From a checkpoint of a small transformer trained on Wikipedia.
Size: 9 layers, width 640, 4 heads of 128, vocabulary 38991.
Architecture: RMSNorm before each block, rotary positions, tied embeddings, normalized queries and keys.
Training: a variant of Muon for these matrices, 782M tokens.
Each number is 500 + 40 x the weight over the matrix's rms, rounded and kept within 0 to 999. Layers, rows and columns count from 0. Numbers have three digits each.

# layer 3 MLP up, 2560x640, rms 0.09, rows 751-805, columns 256-383
478493594513537572497442497443476510494463510500414530441533379490518492558439502420511485464512474455597452512510606446501456519569514560502435478548516483492510410510487500478511483496499479556454469469452501523547522462511544414467514501489490487448495483449506554433535494506480449536462481525543553459479537531507510469513486489487481491500542491417458496513526565512488483432554
489489454449505460467559438445551410509499438506450471497464451518451477465429446553488491538448521450565490534544569518501446553507447538483456496503499434501464450514454559449448517476527463452523498469482447527451520471516484552438503425478466535524425433550483495460547600487495520485555515480512455496418545547486499571490540524443489577481435546507447422633531452492540530522592
485489515479515555492513522532530434430531516468460524462535499502531456533555495569523521575449507519585495460441435477553505477553537510495489463403530511465533561438533493486521537433584484502506481474449495545507532483496573549462469512543533474455512456443480525520455449534488411519521464522452503459500503443516530520522497517486555530450535502460498435493437486554445553463464
549509513493539508495479529572494467515495464510510450504486508461499600501480508519535503471469574566503525504478475456533475544505515501452487558401504534440516527532484499563542465521489501528514440542498493461491484473483437470485520589517538494568445482489498519532483498495528476458475480521485513475540498471518546491483485480522486503518512508530478475515489481509508471495515
471488512494491476476510461502498475491528503435500511503482480498496553520463456488497480507532506476506526452518490500505537544507494521503523506505478502502521445446480521539493460525465544480492552484530527488492493483538514515506541515496522524502520497505509506490496503473488509543499479490494498457461501439511502534511485513444459538498477491516520501468480486498511502474477
508423466515440529518534508562493538506499493549477451540519541521513494502454478567525529460484465542526527516511501515490489549433530559440458503550463500499467564530487485500454547498490536459449510479530467487475466528498519459581529471501504490468561561501485518518528565452510462511509526540484511451512504468505504514431482564570510495506542464550556410537568496509513455552493
523436490493547559433485453495470505453522578469495506561482494558585482507468499456506501576507498508501554504557442489488531507462489475461557511507558479507505515481503499523575508440555521489457477565535483508489449527486497510468482509539522517411509524499525466525564543547463499526440476458521500486539478491486492517505473437557514483480545486520487509505506477547485553500499
453596551469514432555529501492502522547543555522452514514526528495469491487501547471464474529503513515551417518528506487522479526503454505497456513507544484433478579468504502517502510546481514485463476558562430545544513580497487506495497511508504474500444496513499396534509479412460574467532432443490525484535541534503529488488512474501489458510559585500589473499424428548531514480516
494477411496524494496469479500559447494490398503496457483510498548523518562476529539560487503530536556439561500534448513524593448495528430515538577545470497467461445477486487492528548496531488553507463561513446498475515517503579527556483498484518492402588548416522511459542561579391462498578473480477533520489497433490568427485507564364577462460487390525558536574470527514445583548526
502459522464508519484528565444536550494484545530521529612369571594579438571487557467474456535530492588534572511473470538546541505460543452520504510436533522461593454487499562447570469466489486452510523497435559480488494499505452529551511528522429505446460525514476487471498524473496568479538490582457487456451454451469459510483503498463459514512455537520534506526530455529474471458436
520492532521586515515448523485495510504519498501499477489518505579517474480462486492441507470573467501507454425487493550501493497562496492472525435487505506486511500497479500543511524505416490459544466472483488452517480560488484499497448469448527454445501478469462473495571470506522526497521495470521550501474497522469478560507473512488445480513490491475488481472427537505491488475403
507578501499419514530502520505484476501523484498524528549502511559450460470501490545548463479469485453519503535512431524472521555508558454494488526531507504489472483532482476519531508451518453489514551501438495551468472504505436534516511508471522406591490537528464475505511514496589554465522539443510556476499444551498541518510515540474552446531508442545468525476515441496442499512508
559481486480491497423541460508464426436453503474474340469427431518486453560521548461532473455461551439466476485525491473507499594536452488499475453573564485476494513491478444553557524504536559562476504508468393438501539489549441477593471478565466537456505446495645522533425532447516452535542566485518466439452419519542423500504477459526548469594512530474508552480472478491540514500504
437534564474429526543477565518482526475527509520445498439572510522490527468516423505522496541526497485491567490478511464479393551495504480544532490520536618502552493386461425523528427441532462403430520524499505503571525465478520456483504467476473439466425592518515551482488514530519448515500462504536553536517417547579509539525491457514592475488415448477505511581559484534495533598515
507485536563466452560464543528467514569559518432490507503466426497443515528532495529433417562499473532484441508501505521524514527507501564529496501421488489429505486385501520483465422483486572540511506501574513508483446446507542513506496418456520475521504489525598513464486438471520522517601495544466527468493442529547486570471536438497540545507464393404458484489472463530504517517538
535495470520462518457522499495468522514473490508476470507521511519517458557475544499535470455508504478467496500525499497509485524514540460479494520522511510494503493519500528516527516551525510485474491520503550498574451566511515465517495481459506525514530502492496513497481498492449491454440457534484548484491523468506488506550530504461475517514512451556511460515470555492519499479450
511558512463479545506502486501509494479496496522483477558442515500515499589490496541531487509528570539434546572565500517460467475491491504523496499494467432523491555463437570548524517504480503477542496421509449496463451506483497559446441506553534479572486526495500511547497505470494484433477536424538536461529499474468515477449474491461535525448532534483510454436547536537471492434423
438472509469519527538452571563459525479494582548500454507536500460418465562498501534507525495528413529555492567508421566429467460512473600522529567519546485416542468504475478601509481557516497486465643492548407414490554486486536470525511447448479506452488493444486560500505534544462486539516546517466538403507506440483535466461488512495443476520506546474507485487485500489527568436512
515477452481479441515491493512494479524541501499508540457567524531501449536519440475520530515442405515511444512441511504557435526561510533515547590512535493489536458436486456537491526507520501560427545543523502472564558399564523534474464517554504560577572478501440512453506492466497490480533561492570526522507490526484514448433524534529526544542530454533459428540520494481466447472550
556527484525501514633560451541576538502491541512551576482494446500435519504521502519479466577520464540523463561565554535433471462547450498564365435479552448477569506500467471483478526485529466515517514499561493530466525481465509528543511511501504523495527489590544491564489559500558529526541484464541518505443486452474469472440491526473496499553463555553484462506492512555497515581527
566446530434534475550508509480478452587573465458540498445540577455480527456493513509519479447479546550493502480414473455563505484577528514492450551497456484539593539508480510458484543432475469481474516507523482469468491521429527522484535514522527433490475469540478466572526482487443510477486472482490554528544478548505548583575449545556454525557573502452522542478485495465490510527499
507501509486533519497542440538512481556464505509500515504475491527511526501477527486487506509489500547478470505494478490501512481513501507534509502507505510497447484476524506506507527489505507497512463507447506494546508470491466516514516518520481478489508505501472473535528520491538484512487500537544522485479489524480519519510499477490516475474504480493486455488519485510468524501488
538466472532450512470528486454405514432446546484570482496493529511474467525581502521476493519499593513432615609456500448444534521439527491515439445443617532558470483440497428463610545485418496511470477497422531441504524535488580510518490490534567551489452571401413492434442517498479472475506450472567511545506524518469544544528436394541517582479519358546423540559566486509494449445479
558479474503536515473522569504500536500568559522515535487498507497506548473538544505489445530482418570419508486533467512462518478435484494489483525561486397537558501389511496613515490436532570501506444555473528511395468446469484539513524553550460518439475530564551531516522473533465526519504460484502517437458487486568435450457540463567528505509429458515525567501475475466449462526516
523539517458452506512538495570492503511526549556502521520521539572455499510484431455530477506437458543459504506525578471553477464544509512540486456440481465507506551488489446534489549494490504535466482484466506490501449483466517456526481502503510543541542445478512525459515498517471521580539468461389544538472531435535490441478440471523495519498526536502501442525444482491539548504482
554425478539411518537455480542456478529465563451376449495478544451586451438485580534383404461459575560537565542565501455490528586445483479503452497481473458455542552441537543597462406518513514513465493568447472538499515479464522594573459582435531526479516500544517559469518550465493552457492571482531556523510464456483451606506499474501556556453583483367472414414540449578467488596497
499530483502591472479521509565505446427422483584493485488541464479545500491570533518513499502506505474490469431445508536505531499478554400515472533439518512516406479508527484569499489506516453553552448477523512485476524434545455485463516504450569501462482493436514515456514439524492495540506490487461442483472474484485492496502490435515482477505520486435459515539528495472476574453449
541555487555528584537471537477523474558464464519517520511544537522546483530583547511446512441506436517525524491535521554499417490583451470521528484509539517476534491504523519485512454515553468520515516483557465470496526454552538511481555530504459469508506447513482488545514487427508493495495477527597462533475488515540487510504488499480526532524428463484477509508487481512504479502527
385510422512560520509524580512522489489510469519536402516428558597454458503458465439484475532510482510529557504485534485497472469506500468514489482517510499538512531499531474552514590512531503459508502537501488531547570551509495546444424526547489557517485574549451499516476500523479493541445473472515505537514537527523492429470498558405459434479527475461525511441525472515456542534483
477553494488516502422475514503527539533480506568440505467565479559513485459516538453424494524521578447505456506462534504509466452491534483517454518550533534472487492545506491515494498520510492541519536503561452493597513472500562498469525477469493494506448541517510523502469472485520509510463456480577542508491445445474492520508453565522511535542499514539519547551485438534480473500546
500486515488498511499494504503492489482526482484484502501499481487489494510499495491502505504496505506540511511501504489486480486498506509478511495503520503511503479510513479511485513504504493521506501495517516498521501512481499518494483530504478531510506507504508518509480518498508520489513507501505502502519492498495475500490511500505521493491504511520498511504516520514518503484500
445577541519487560503493482508443496463501505460448454498477539521516476558435520439515473524480493509466480510487489498583522552469464466478516447451588550504500515473480574468487501500615477477468496518482505518493576602482440448551561553502521493516520427586541543517466500454490513510585449471488462455509409505478416453451475513532521485468486524463559501590577511541467506526505
469466448488481566505439542463549521490485557514486569458468555487533515538498473507514470532508536491515451515547484476549529468524468471536449506548559457546461471510537495466569523491473561495492493520553519543537504520445511575459564480525507519504484518505504546544542526552416474483504501442483517474482486436535494474496549522510496437496511548510524443504474530462475412496486
530465472452478506458507570525478533482531511484473498488503476533471540514507516513555512541463470544507477495465530603513531525448487511517476499549505425540503445499540539489553408498536513519476551492509521493508474479526467426498508515499510546497499563501443494504452482499512490513459486504555536540403569493549503525461524444462417426482515509520526555488431428581504481506473
543507518496458496497464501475557525488483513490522527494504454497479534486481528522487522452532464526515479508502503457557531503511491520498490504512507498541470484508481541547515535484494499500515467507488497534565517437506500558478506495568514515510520529514512491462487519532451484513574456551502525509478531503506491511466508502530438524473505555490506513471520461492474549470512
519451450505508517501469502534514505547473403535396495546524432463522510498479505532411422452513507458508513494480511442567449496547465510543484509509459484405515479485539505490464437370489547427487577435480488469572505539531546540497504502472521545573546466504486504524414479528451545511559530459493481489417496527517526473471502508480474531474532392406463519449458471511467539494477
453541505483517490534527463489547519462479486545507500488544460500500492509471510451484490475525519491456468497507509452528467548557452530517517528535512512507475526428554480519533508529507526468480494471532462488508457563494509500519526538505483495559491485570498501501442498483554464497450497486520534483512466507529493496492447500474491473518497493555501540491547516506481512521495
530524482538429576468484514493466517556535573548440562498548448552419536488414452451546491537532478546482502468448544526566471515499433517521555465467558475444444512467499530473534486528503435489459377581514555494574461525523516503514515497495470530591546491536508461493483396502491566463526448486526497515516480455524483512539529493550471509514524512523570511460534484552476509504544
533534509487540565461495457495502470516520468460507515482521533506476536554499439534484497488506527545480502478491467547470498510497518515535584579488497533566450503508526486475465506491456496484499412520515453518432464506532527486511516469502576457481441497547440526523537467481487524486532460397494479551518521533489411527578542458483417522462481440504563455474491451489425469604550
505483518440484518471550487479535502498503475496484495452506513483507494562501452554555466508499527504483480547501521471545450544555526486440459433508498550500551475506496474495579533456508500452453490517468479502493478521500511500583492486505461483457513478523540506555488506495474438558509555521494545514492490535529479487533515486493510516499511506524452449506503484493530506504478
531519521529457493521466483459436474540446585488517516461416550629507559593484596525532466493480476490520394513472516511499431468506536560478480513531578575469512485530547533508543523492534462467444498450484549448538509506495488529431508449506484477437498558448508539459524536508484436461500465446507504588481454500543526517454504557544490487472506492557513590431523533515527519408430
556468513469462543501456491541479508494436442530416489425581571434518477519470457499554476506483438568555496566494419514519517589542541442491505427472608491524549402549530514491505445549495536541459450551473473460501494510461415477471483454469567560497442483548518524471543441542489405499577470453439476518479463503478437598495493523600524487469505463487520571499509509490464504533419
480487491487498474563513475490550462508493442480473571538502414500465434489494535558541454475520509447508457457475399504497498467474443491539502489492486431552495479483433479411563528469546491462498475494530463413436544514559457491595456482549509475443540484531471456424528504548522452475509522461470480432520449547564487531546562454509524502392542501471517525512559390537475484522559
506480493506541521539510478514465480511468507492488530505488458476433479488507496446483550452458521528431438492475447487562541501533471461558418507556418494505514542470430474524494530496518488509518484489512498514475502484555521517499480511518494413549528495483508494502479558551499438456442503507552452501548486546512501518556508493489485473519503493490478467500549418505500530502537
500479528508531585511438468503546525509499508527475482465494446511482496466496569488486483520460432488540502455509531482497516493521497467479558487500517521502480496476468566509463512534508515515506453522506501474479523516490487510499535518469489504512475565527464455567535504505536523471500466495564518505484461507522461531493483467493494491496556520483457534483541530506530494497529
510492466505505493487467477530468529448511465534517514511531497542478528480472507515506529499456499534485516506494490470514505524467506474526516480476518453501483505486525481522500525471545511513522512529453447508529496519483507511491537477540530528483552513500471478507518527490512457493521467535516417474469500533465508477507458484526523509500498515499457526518503495503479401458481
497601536452470509553525514527470504455435426479591543552481549589564542548565507553531456406452540457479557535486452506526547566483507485482475522443530460448556486535536480410463503594519395473543621509445473482506411567462507573458503601549534489469485513523488398459447468525534476498480508497452480506505436510546495550577562514524498470499343458595486491474606508434482508472528
428527496432489495496524534476504464503481512553509455508516476429508461442581539517555474522587416481486499489504523488474550451477518497497443561507497503472567503488502475523499471464509480489526451544467448445466484525544527503562519430397480425498431480543585503427471484426499520477436482534535484526464546502552458451472516504550528470497563498495554522464532496489489491521508
524544482508469522490433485452416575463469454511442474604502409534469571534534499487424545533530535520504505548556549401528465565492528510546543592470504499575482561466501504452500481504464471482502504529443336568476528561537531484505592519536489539570491431504480447542509553516403513515543513468498432547545469461480580454508512447481538505467433529491471500489549527478526613488502
419460474439459552548467474480471542564544529541446423488544533503477472528465517450541482553460489533533486509514458503546515507434493480480496543547446473425535461452445484484508523443515456536507519445491477486473528484535437396556546473511491477517471563530593538507547526459502576496490471487511469535444566579434541560520517499530417555468581553437492480514458516514520457473487
558526620520503551514506490491521515526544469461560534480484462524430464537467515536492557553502500508594612524446492571508471467535529532465504495400470509532412498546540482529451514511519492509472515500509500541513467493445621516483514500518489583490491562518539495440539470530514512435563505536520530426535499501471526463553469484452460388564542505489509452416519444495490493480526
518540522461497545469449474530488542539493471494518457571534469481496542523505488486509494495449544543530556484445543499508494508499482477532515475530527584492507518508532428473482480505455473504454431426544540458506578536495568534481475490491502539473515535531442512466474538500431471579491500523527545446521579543507493496500444552478557528479485465461533478582509522572449515495507
586566543499513512515506483508468400495488448512408438503475428532471434490411564520414525529484413558486482471521420533450512502484551466506509472493483532466451450506464497532464526504492484513496540432564539455485480473527537507523434504451552533503592511490545481512465493476521504433535514458430495480522539540545414453469498528543506487522465452551412501509503498466506520510485
593534567525509649425472559546550448541542472535444387543537517536524515487413521422528441494514453490504495526507521497430523576514539468476503473579512493455485530542489433540492480501459500464524472524505491540538497442453429524507506578489430458516497553484455519466533487456487541432565516535542426531435503517579434572548549569526516451546503477453513524419553505466483504509464
479522460490491516500469453521467500476472484490528543512515504507454515541475498501462495496489485502488456496524455436468505525550543497524504524515478497452533484492493522462515449516484496516480513504512528518515509496504539495483533485496400470453467521505504491435502454473512476494520446510523474504511450497546498506473488503449528455504522459467500487498476435491509508495458
# layer 3 MLP down (transposed), 2560x640, rms 0.0455, rows 751-804, columns 256-383
580530476408461477454546493504461477519439562534527532533559478532548525445485579475510454431515485531508532480525508498607479516516501471448454474532496533506584480563529523457468498464511562536464540510481482494500489528487490483539453538486509490455468511560568557479511518477484521509506429553507482511499585478551572479456434480570501531547459496439495494514503535487494470490464
516477514440519412513517491503439546531569492412496495463476477564447505538487493501484486459472464469539482485514483555571526451492529418395472561416423521432542496557541494469434488441505436494484536480503454549429530521479458608598450538550465471463515468509459499512485414501504468469512505598519469502566517474474465476521542492493384501488467567536560527428528493413420524495587
488545535500530506468479513504429559500452542450473456516481462582466532541507442516557468481484503506560494559432414498497516463525500468478517492490480494540506529473524523541444456487510455517523497477426462464519481492488528548480532475508467539527481504491508518505491479461534492460507508485512517586431481541520599537555525469500474553541531559419555439529446467534464505471506
408498458501539516491561486462496589535498503464431431476525527550610524530497502493506480487502483502459476482508524532470545517462471544479506512528502456496456575521524575479483506470495493493473500431496482478591518533500512500492408474496461551508535520487573519500494509464477464522492481548464475520452467595494485485488504517509459458503517535555485524500506478548529527541514
542537468458510501481498454485457514477486493476518508490482502496518501516499481514516534455471514501461533520505516529528524529562479508493458503524543542559481508466474549495459499478553517487494540491518486501500518493506489481511516498521486491499484480516520525470521501519543527472506516490523491496535537527472486513548559491482525529465481509457482500523476494505513558486463
489478504468457528445533520539453433491430509488545514493465462480472548549549528439473411549469527533441497506456465496513477487477468441496570499480467495531492435480502438473502468554460536429518506429475520554442445448508457506490527469452375494471491494448439468511503493494502450524574488583557514505458470439511457468465535502544514461551461546514560506557535532529440506543412
498503513591552517493561409490494473509523525511463474568437494520490461549510509518535522481512512482502505443461562456537519491489521507454463481566512504520505472508537543480490499472445520497477483493478557466552535491498500434514463540530497509440498512465447488502482461511515498509456499476496499539455456526507514507554485535484548496462443367537487511531501558482505536439482
485471534424526548540590464422476526524401496517434491556560470531534502500489557517467529484505438456565497582532462545636517523448458501436501597552503478507469565488601490471513689502445464509476527529412497454537530506542469491531484505473482498570513480494501447387433501463423562504550467490499486492515445588463556522458511496492515500497485461522539484495502488544493448559543
534557448551507543481510453450477503572536587480483531486526452480546450524477508480507499524448502472547493562480520404490551473513479514512509459537442496487461471473490611476528537495534534494496507549539547435459480523445469482519475464467479473481585514448483458479471467495468504538477463458517534507461499464489457547459548481537615482488501473458504505544505474516535489453488
573459477564541488488483461577533547569513508485478488479439533494450499455483491441514477532520562513483507474522545499481549503502550520518533489570515486482416508647550456545421480403477504496482479428525539553464563418571488508427477479501420479534468498451536570540516435505497520519489442532487468579518470532541450571509512504555489439482472456487530519533486518495504542428517
562499477446476492491454482491480485513474435459556510496499459515491494476523518455483519484552522493480473527556454524495554503530531544487464511484528509529521471454479473429521435513483497528494512547513511518462514466494501556517514478439486533560493513504500466532562522530482486512494485461454464475494516391488514507507567549450514520472492503459610533379628517502486484518506
524509569431500491461548580545456525488551502515484524479464515511467516439550506495503537501560488506465435486488483479498516493508530501527478455544542484517520535543473473503520511483451492509456506500448526520493522494463491523491466472482473437479552471474505488453520541486470526514514478469496520502519508504466455494568520443506571456496502536480506504560474458505500521539466
490492440444531423519490409451520495498560519474486524472477471513428432429542545484403435494521381419464455482470562462421543508443483527513427395326473537435507523503484469486509504555509539427476525475463392506468450555470495536574464482517424448461467491492507496520593447518539573494594537523547500557423516525501489561493564516507512447517549480434511511510553588535518579433428
470466455445435487493544511475558604541436543487490500522442515462531445456468513457543601569484448492497431521526528408617428498540513450500454456557453478433464542594508503577458461403496531488444508499446478490485518503570503493490507533530467507462503482551506482503522489471554549505422544531455515467434543458501527571530461476497554496545514492496425432445444501506449493624469
507537547564501526507496503532497581505455521424459616539506538517458455493511512523537583571466491445480588504501473499503494478440543493448476521447527536571527563475475504530540442494571542581426535515448509500453482472507482523500525502457501501461538486450501461566582565522501520477573570505526510522504518474438432499447468483565518503516477459508460518585482520481426454527544
493556494530526465530427541476467491494529495462505485472472518505499496460482483480548506507468520441538498508533487480463487478555497464529510501506545530466512456465548516513485530497494522460469494475514494492512500508498450480510464523516538507539543483484518476549509403506572497517490523483518451518490525458493466467488442526546507451556492514497509519473507547500458457436543
539495468500457469496441477505413524463494512545450497466520522545514531464516491424515553509514463549485469494517517427488574529505530475552510447470487490457515493397451466479470494510493452422523466456514534451555428477476460493472470500486437536509467508520502437518460527496568489525457459607512564494516524496468615486480531465521488513511484493482486482537499497417473510549448
456503444501516486486535517485558523517489457506395459443454439460509409439483520471556436438533480543489440479489509439468606575507544551451494560469538434480496493604454491535464392615469467547488528490466480439490563563421502542479519533550538521504480520510535489434534490459476530506470496485476456439522430459500524489488533499492472499474511558568558466476451532537501404495490
505519486507442560494481518477521489486502508495497411495530521449563516594470515551572469510505522538482479527469540545435511451512470503465535478560465528520473535466462512518504457551521454511540515462502530495429490502494463528473593526530539507504482447527518473473464532436583461475497467492465481481489533468508434553498522509506510478478543466509442484451493536532550474489472
504475562510459572555527521508582558487493494535579477468519534524503488478504488544566504544473488519482461548539509480495508490479462411503460582517428467524557501447544551522494550510584449439541542398502537469537458447512537463520488593462458534432536535511434456480489579561497463472573500544493459492502511460506523646459543515436479478614430452543479478503371533466490504501434
503563509566528517510516552490561518511570467465528508499457513467503493511561486455551570474468437476512482487509554535513597488508493557563509492420450565555523466516483435473424443549486495511429504430481469528620484421564465465593518565417554503470528441569468645501506492499472485500474507510477467508499507435529522545506512521494558501565468481528481529453563508557382481483521
528472511484475516497450488518502513476528477497477517463494533493481488533485513520504464511485486515476540507498453502529477517495500473501480521544545506504513497537507488518493487469476518477493536490525514512524496524503499492478505539510457523522476509474515475509497523510493485526505513507498533505505474476464504481490485495474550520533497508507542537496501512509512466518439
541527486533501491580551481439439414435501391551493553485489519515541522492488513491474505498506533482493550507524522509543557490485466546533543494451516479447431500494551485607536490492490439546477440485513374502386431491524472481433464511476473488498517615409457476469534489490457421464446444502505532420501498537498540528545499475485555469482500480514525547507520489453457555462560
538532477501489526498498498566530464494513473428502558541501478524457473557501492492500489493515480442458578465513532537487482500486423516470500549480534505545489470538475548524477519426449526499477532515520494556454486432507503603523560396434520539525489441437570526561528569477508449577473468435449449531432523449516520464491590448587409428535567507420500493525449473561536504521459
536501472461478520514447475532441434521497531503536532488486613505524503437367550474535526473508525542503507504545494526516436483451500515459513493558406530519510449445487489583510448487463454514438529491491493537480453485466417522545515547436538464481541508515544528497486455533536546465454430534519543449501457493432495506576487493493484491511475493477436480557443456525479518526480
534495525525459514427497425464559482412505459459480517597507533496465494496585497501552521538443540491569488454507544479405481438413486439486501486434503423552505494602463480491511404526545496482477499494565529437485565603531517647446449462560447541417568471394486494497544483536483565496530453520485480529409456519558500476544455496586541522532483466558547453506561515474508492455475
535536477482466489524557525454513465463553527526474506537485511503458524492469506499532478506525509504439494499510455562509515518473546564474484508545491442508517412439565481553568438536490493515449471565463517556519544498472516503497500518492521475431454478496542538533429462501486535555500445482525495548514431441543586516438459494531470444492514483570494503542515496494502445521493
530494459491537491508521489497520407491563553545521539507504534466444504492465566532500505524531564470508540503479513580473505475580484493519488527498509511496476466489555474516501489499489490537505488469492485560473479471504542460540472524512506492508499470510522489507471544528505431505509492482401483532531459513529555452509504520512538451442510474524496499467514558535512510494492
584470503573503578494467499517495486514534536472514477507478486490622508430539522462464508466461443495490429438507567507552489473494470490469527492587459578524481482430529510510476530511412502469417503479510505547528493506539477496532483478516551508487497490479496543435519534423539469473524484562483560491480534524491496501519454515450452526499434537497517537527518515534491518440517
554457524530483487459503491532515430549472479453428504482479488456454504532555478567439470517542511495537523521524506502492566518437469551556472469508516499545499483395528498532544506515547509489477440565505513417515445512481466561509513565489444509463460517503458578472507536557498523496488518520550464517551489544459461509536541512516524577507538470582498436554518487427467521457536
507505524486494500507509506504499497523494492507494491487498521475470496499503504525488487479492500484504503490499487513510485513489490487509487505499509505495502518485482481509511488474497487494507497508480508486482499479492511481511512494503510503496499493507511496494500487506501518500489498507493503507473472496484500502479503501491489505495519494514501487505501492481496493525486
496438534500585492498404540503571505527445503505515494524477518495614447472512509511497458550520569556535473586492499509461541574471467461465529484505491449584507490511455426506531507447507549419476499504493514457491490500442545566535536505504506543527462569509540529573554476489517530423506461512485529521466512528484480513474456412505520464502581480542504472469504479525417550515462
491448550533504542499526502529518527529392471444431523515534467521499516506554530441515503485449485470502487510474467503497471522503436514520490491518494523515509483455536568495480492516532535490495585474468524486484487454520495523494488510444477504428533496524519494527440567528503502462508472526492474519467504519512478561511431513557429546496567543519419532541434512550497498504433
466536512542503466527545476521461528500487424478498518506481533506501533534512505602476521545420535486503553508508496516544475484551520560513488564561509473493504545488442491491463509467514436435497568428523535582456460481500559500537484489524482464541570574520552521526543434562493526453536532486478512487462478479496541527507445485462495609526491457511476550493515427446484551449460
465438453532508435480566547472467459529425492513541498525501509485491503500503510491517510441546492477472524514457524521457481482503542509521514516493523524474468461480478450494563457496465509497542543499506479504496555517469541494531491488512480528502478542453496491498448492498524509467491491531478517550520537475532530466463522496506597517513484464496499541481455503463489479469425
445581502558509518506475427483460532601588554443443410572522581492408533480474537523548525527551570489501496497475515476583540548516543501472470504435465484487458520519479595523542558524465604571511421469572493500491526407491513464439483474530512470541427464451466491502532427481571514544549594457502578510476498511480529573468481481503516516496480504497507554546529519503469512548499
499470463484488484504523500475555466504447468455535486499494542549450524470511484476511519493462535528485528464476478482464530523517490498511485546499479499490556477523533495524491522489421548483481499514458481564510499488478535468507481528546491502492474506508469471504540446483487507509487450483443466456491503444525504462515454440479529507511474507512504546505513531502495519495512
404518456609532464434534442490515558496469421601492477579528459567579540562523439487549550567489513451518490444469505376524504532554435456509489466541514501405576388551542610503529526455582478420543519473514517571508513496502454565520553510526555515551485465554432442458566538504606538532550498458486481478462522517538452622496465503555599510558481458526444457495518492490517537453473
479513385546518557472482475489451531475551478494516487568543444473491461542463468502575444456477532481441477435500542472461466562483431548526457557435490521483428570554447505507535530537582445488512545482459553545493513534426471475505527519498476460425420466510520535489456475469435552454514533542547465487491492638474425518428544523504432517459471498462538472405500523486510473481536
504451477524484485472472492554470511526475557566516504503535546519538529467465502457502455517498471436414490459525520537488478519525479492473491508547454503523459488480540548514509473520481481512549512506488492535478538517490521535517477455500549469499503497464540504469477516463479484499519467482564505495540518491480531496449530459441463480516511561487523516456533518448481491509473
484564503570464454549521507507509471525512496539536494519486462494514440437465500460474515473444486493476469526522515574533403457464490469534442561544521572440479470532481506576480489489545511491486472486464460472552522486473478493513551483466553513499504402473466495531488505520459533497489612581525524535491508462476447504494453495521482492474517501548577540473535480506484475506513
542525584543518474461495598493527554549464466561461450526473503545455472496458491502536480476490513473505488478432563498511464508548457459560471567482523539537568543500520537457507433534487508517553511537505513532513419522518550499594455609463515503524463478483573466481470486486516476526450491447484478478457526496452505475508484516499473543482507458481456439440484514482394521532527
504440409440480492489454467551538545459362479492534556565481502522412467468493494421484535515468509625469525508616545491492483602396372516561552520499506443505567465486545464536563520444520496442499472531479544492537449517484457532482479506471475507598464501489475478489464489464521429526458514528535502480452511581466592542472501459467492441472520510489480531500550477557499543465466
471501514451538474512503517445500583590520540489510505477503506628506477530499481483565519511540517456459500533532496506457530511495566518437491435516507492485505522472598514394501437467502503501445426504516549477540475550423558481498490523494514511528477551418522427508528488544493466490515548511444499533542483477533471496499517467518425488485436530522515524451546444428517568488408
493488518517508481498433500548472519515530449504488510485510507537497502542535555498509518491508485463464539486535496544538505506544499521484494515469563496526505532466505491497481468504459526483512545505467505426521522485463455455499546545472463523533479484469490491496528497533548499476474494507519562565530510516468579497459485475478478529510456487494511502477461542507534448526552
549455510493512461517534471549515490524534525494514540491461560547472492493501480512443504492505465505514516552494468540488514499502508529518499504517498516519513545496520462507509496490464529458477485506502514524502486470442530492487484493481524500500506477500471519499483538526484521519484508532525468563506483489487529510476511497532528521501507533508497474480527520501523488457476
460465486472490454558485490378515562554422463436532484473504580471479453475427448434561504475466427517509515455491539506509542455543462538494519562536413492487542468489574406545481482494474516571522470462469469573498587489433445559511508468562497479611479443431540498430526506424457441493501453510481570476467481477506557486500465474494545504449519584489531446384534524534489501452490
587526500475483486469520560508489489503522432433526577453511527450583503497469491496543439451473466439489558547504491529447472519493496529513472533465436467539475538436433482547514519464480525508565529463512569521434488444519517485450521504490561445505495509485518498467500497490505471454512505524469534553560517514485494496469566477483463530472531474533506495480560513480483519545550
523538511524576531447454468487461447489518504547538473576454477554414492588449440612604486520618482497443507397661527502545426496521595412569509478464500507441450455480596593529585441510480422481483494503529487476449463491444473421512517464487511561505546497575480511500417493468403493522533533520445523554597505604578445426532494537552498597512440442526535482537513452464558548467514
463454532503503563521435569571499521498496448517452501523530504501467525506523535481475558490514530513498482494524466450551479512431551527542455529477520480522500490485510440527444460532529483516401575522488463501440485492536555497495452566474524495512484563513482456526537483554464507504472505567489565413548493549561508537555519534456479478494556500512560451549461538412490479458544
550487546456477497500517554461473491522521534548527418476549538492503407500506417544546541514548611425429635511430501511553441489477504466498521541510484446477438539518435520558510558498452437421563504563556395528518516592550438481505515495530498501523527500562527535532561585478558512504579499504450474512496486507494506518529515448543500420495487458500517549482550516428583417492468
470461495500556555501423567565470519461532466539468482512542538476488489428552494463494554437476545514602488504463531493453496519485513481496428520475505529427545530457523499506405490528466479490500513536401507508544550500502501461512518563490557442492489498475443458508517445484476459581514458425489504453534493555484491415516523443483607518477521509449564498497465474451591464499501
489500517501493501471457589443559459502452430517461469541528534531434423500497540483546472554566572578537396477465519445522482457481520503492455425464414469572508542466472447552470400482526457479504465493499536537525489406503544497545421493584548501446556506509500538510566516504493514500475404456459459434502512423567431511565482485508510493503411502460472423468496549474467549565579
572550532515540453458458536522543586649522504431491452503518494540532423497397480494480435448564528500534486383518522486505507494492574448479469557441475558579492505545557444480421511486504513550470500429441575482523507475465480444443478519465532535506453535433458605503504500434516544438532605437522519499479471431477522504527476527505570478439555514517481426466488490515443492397595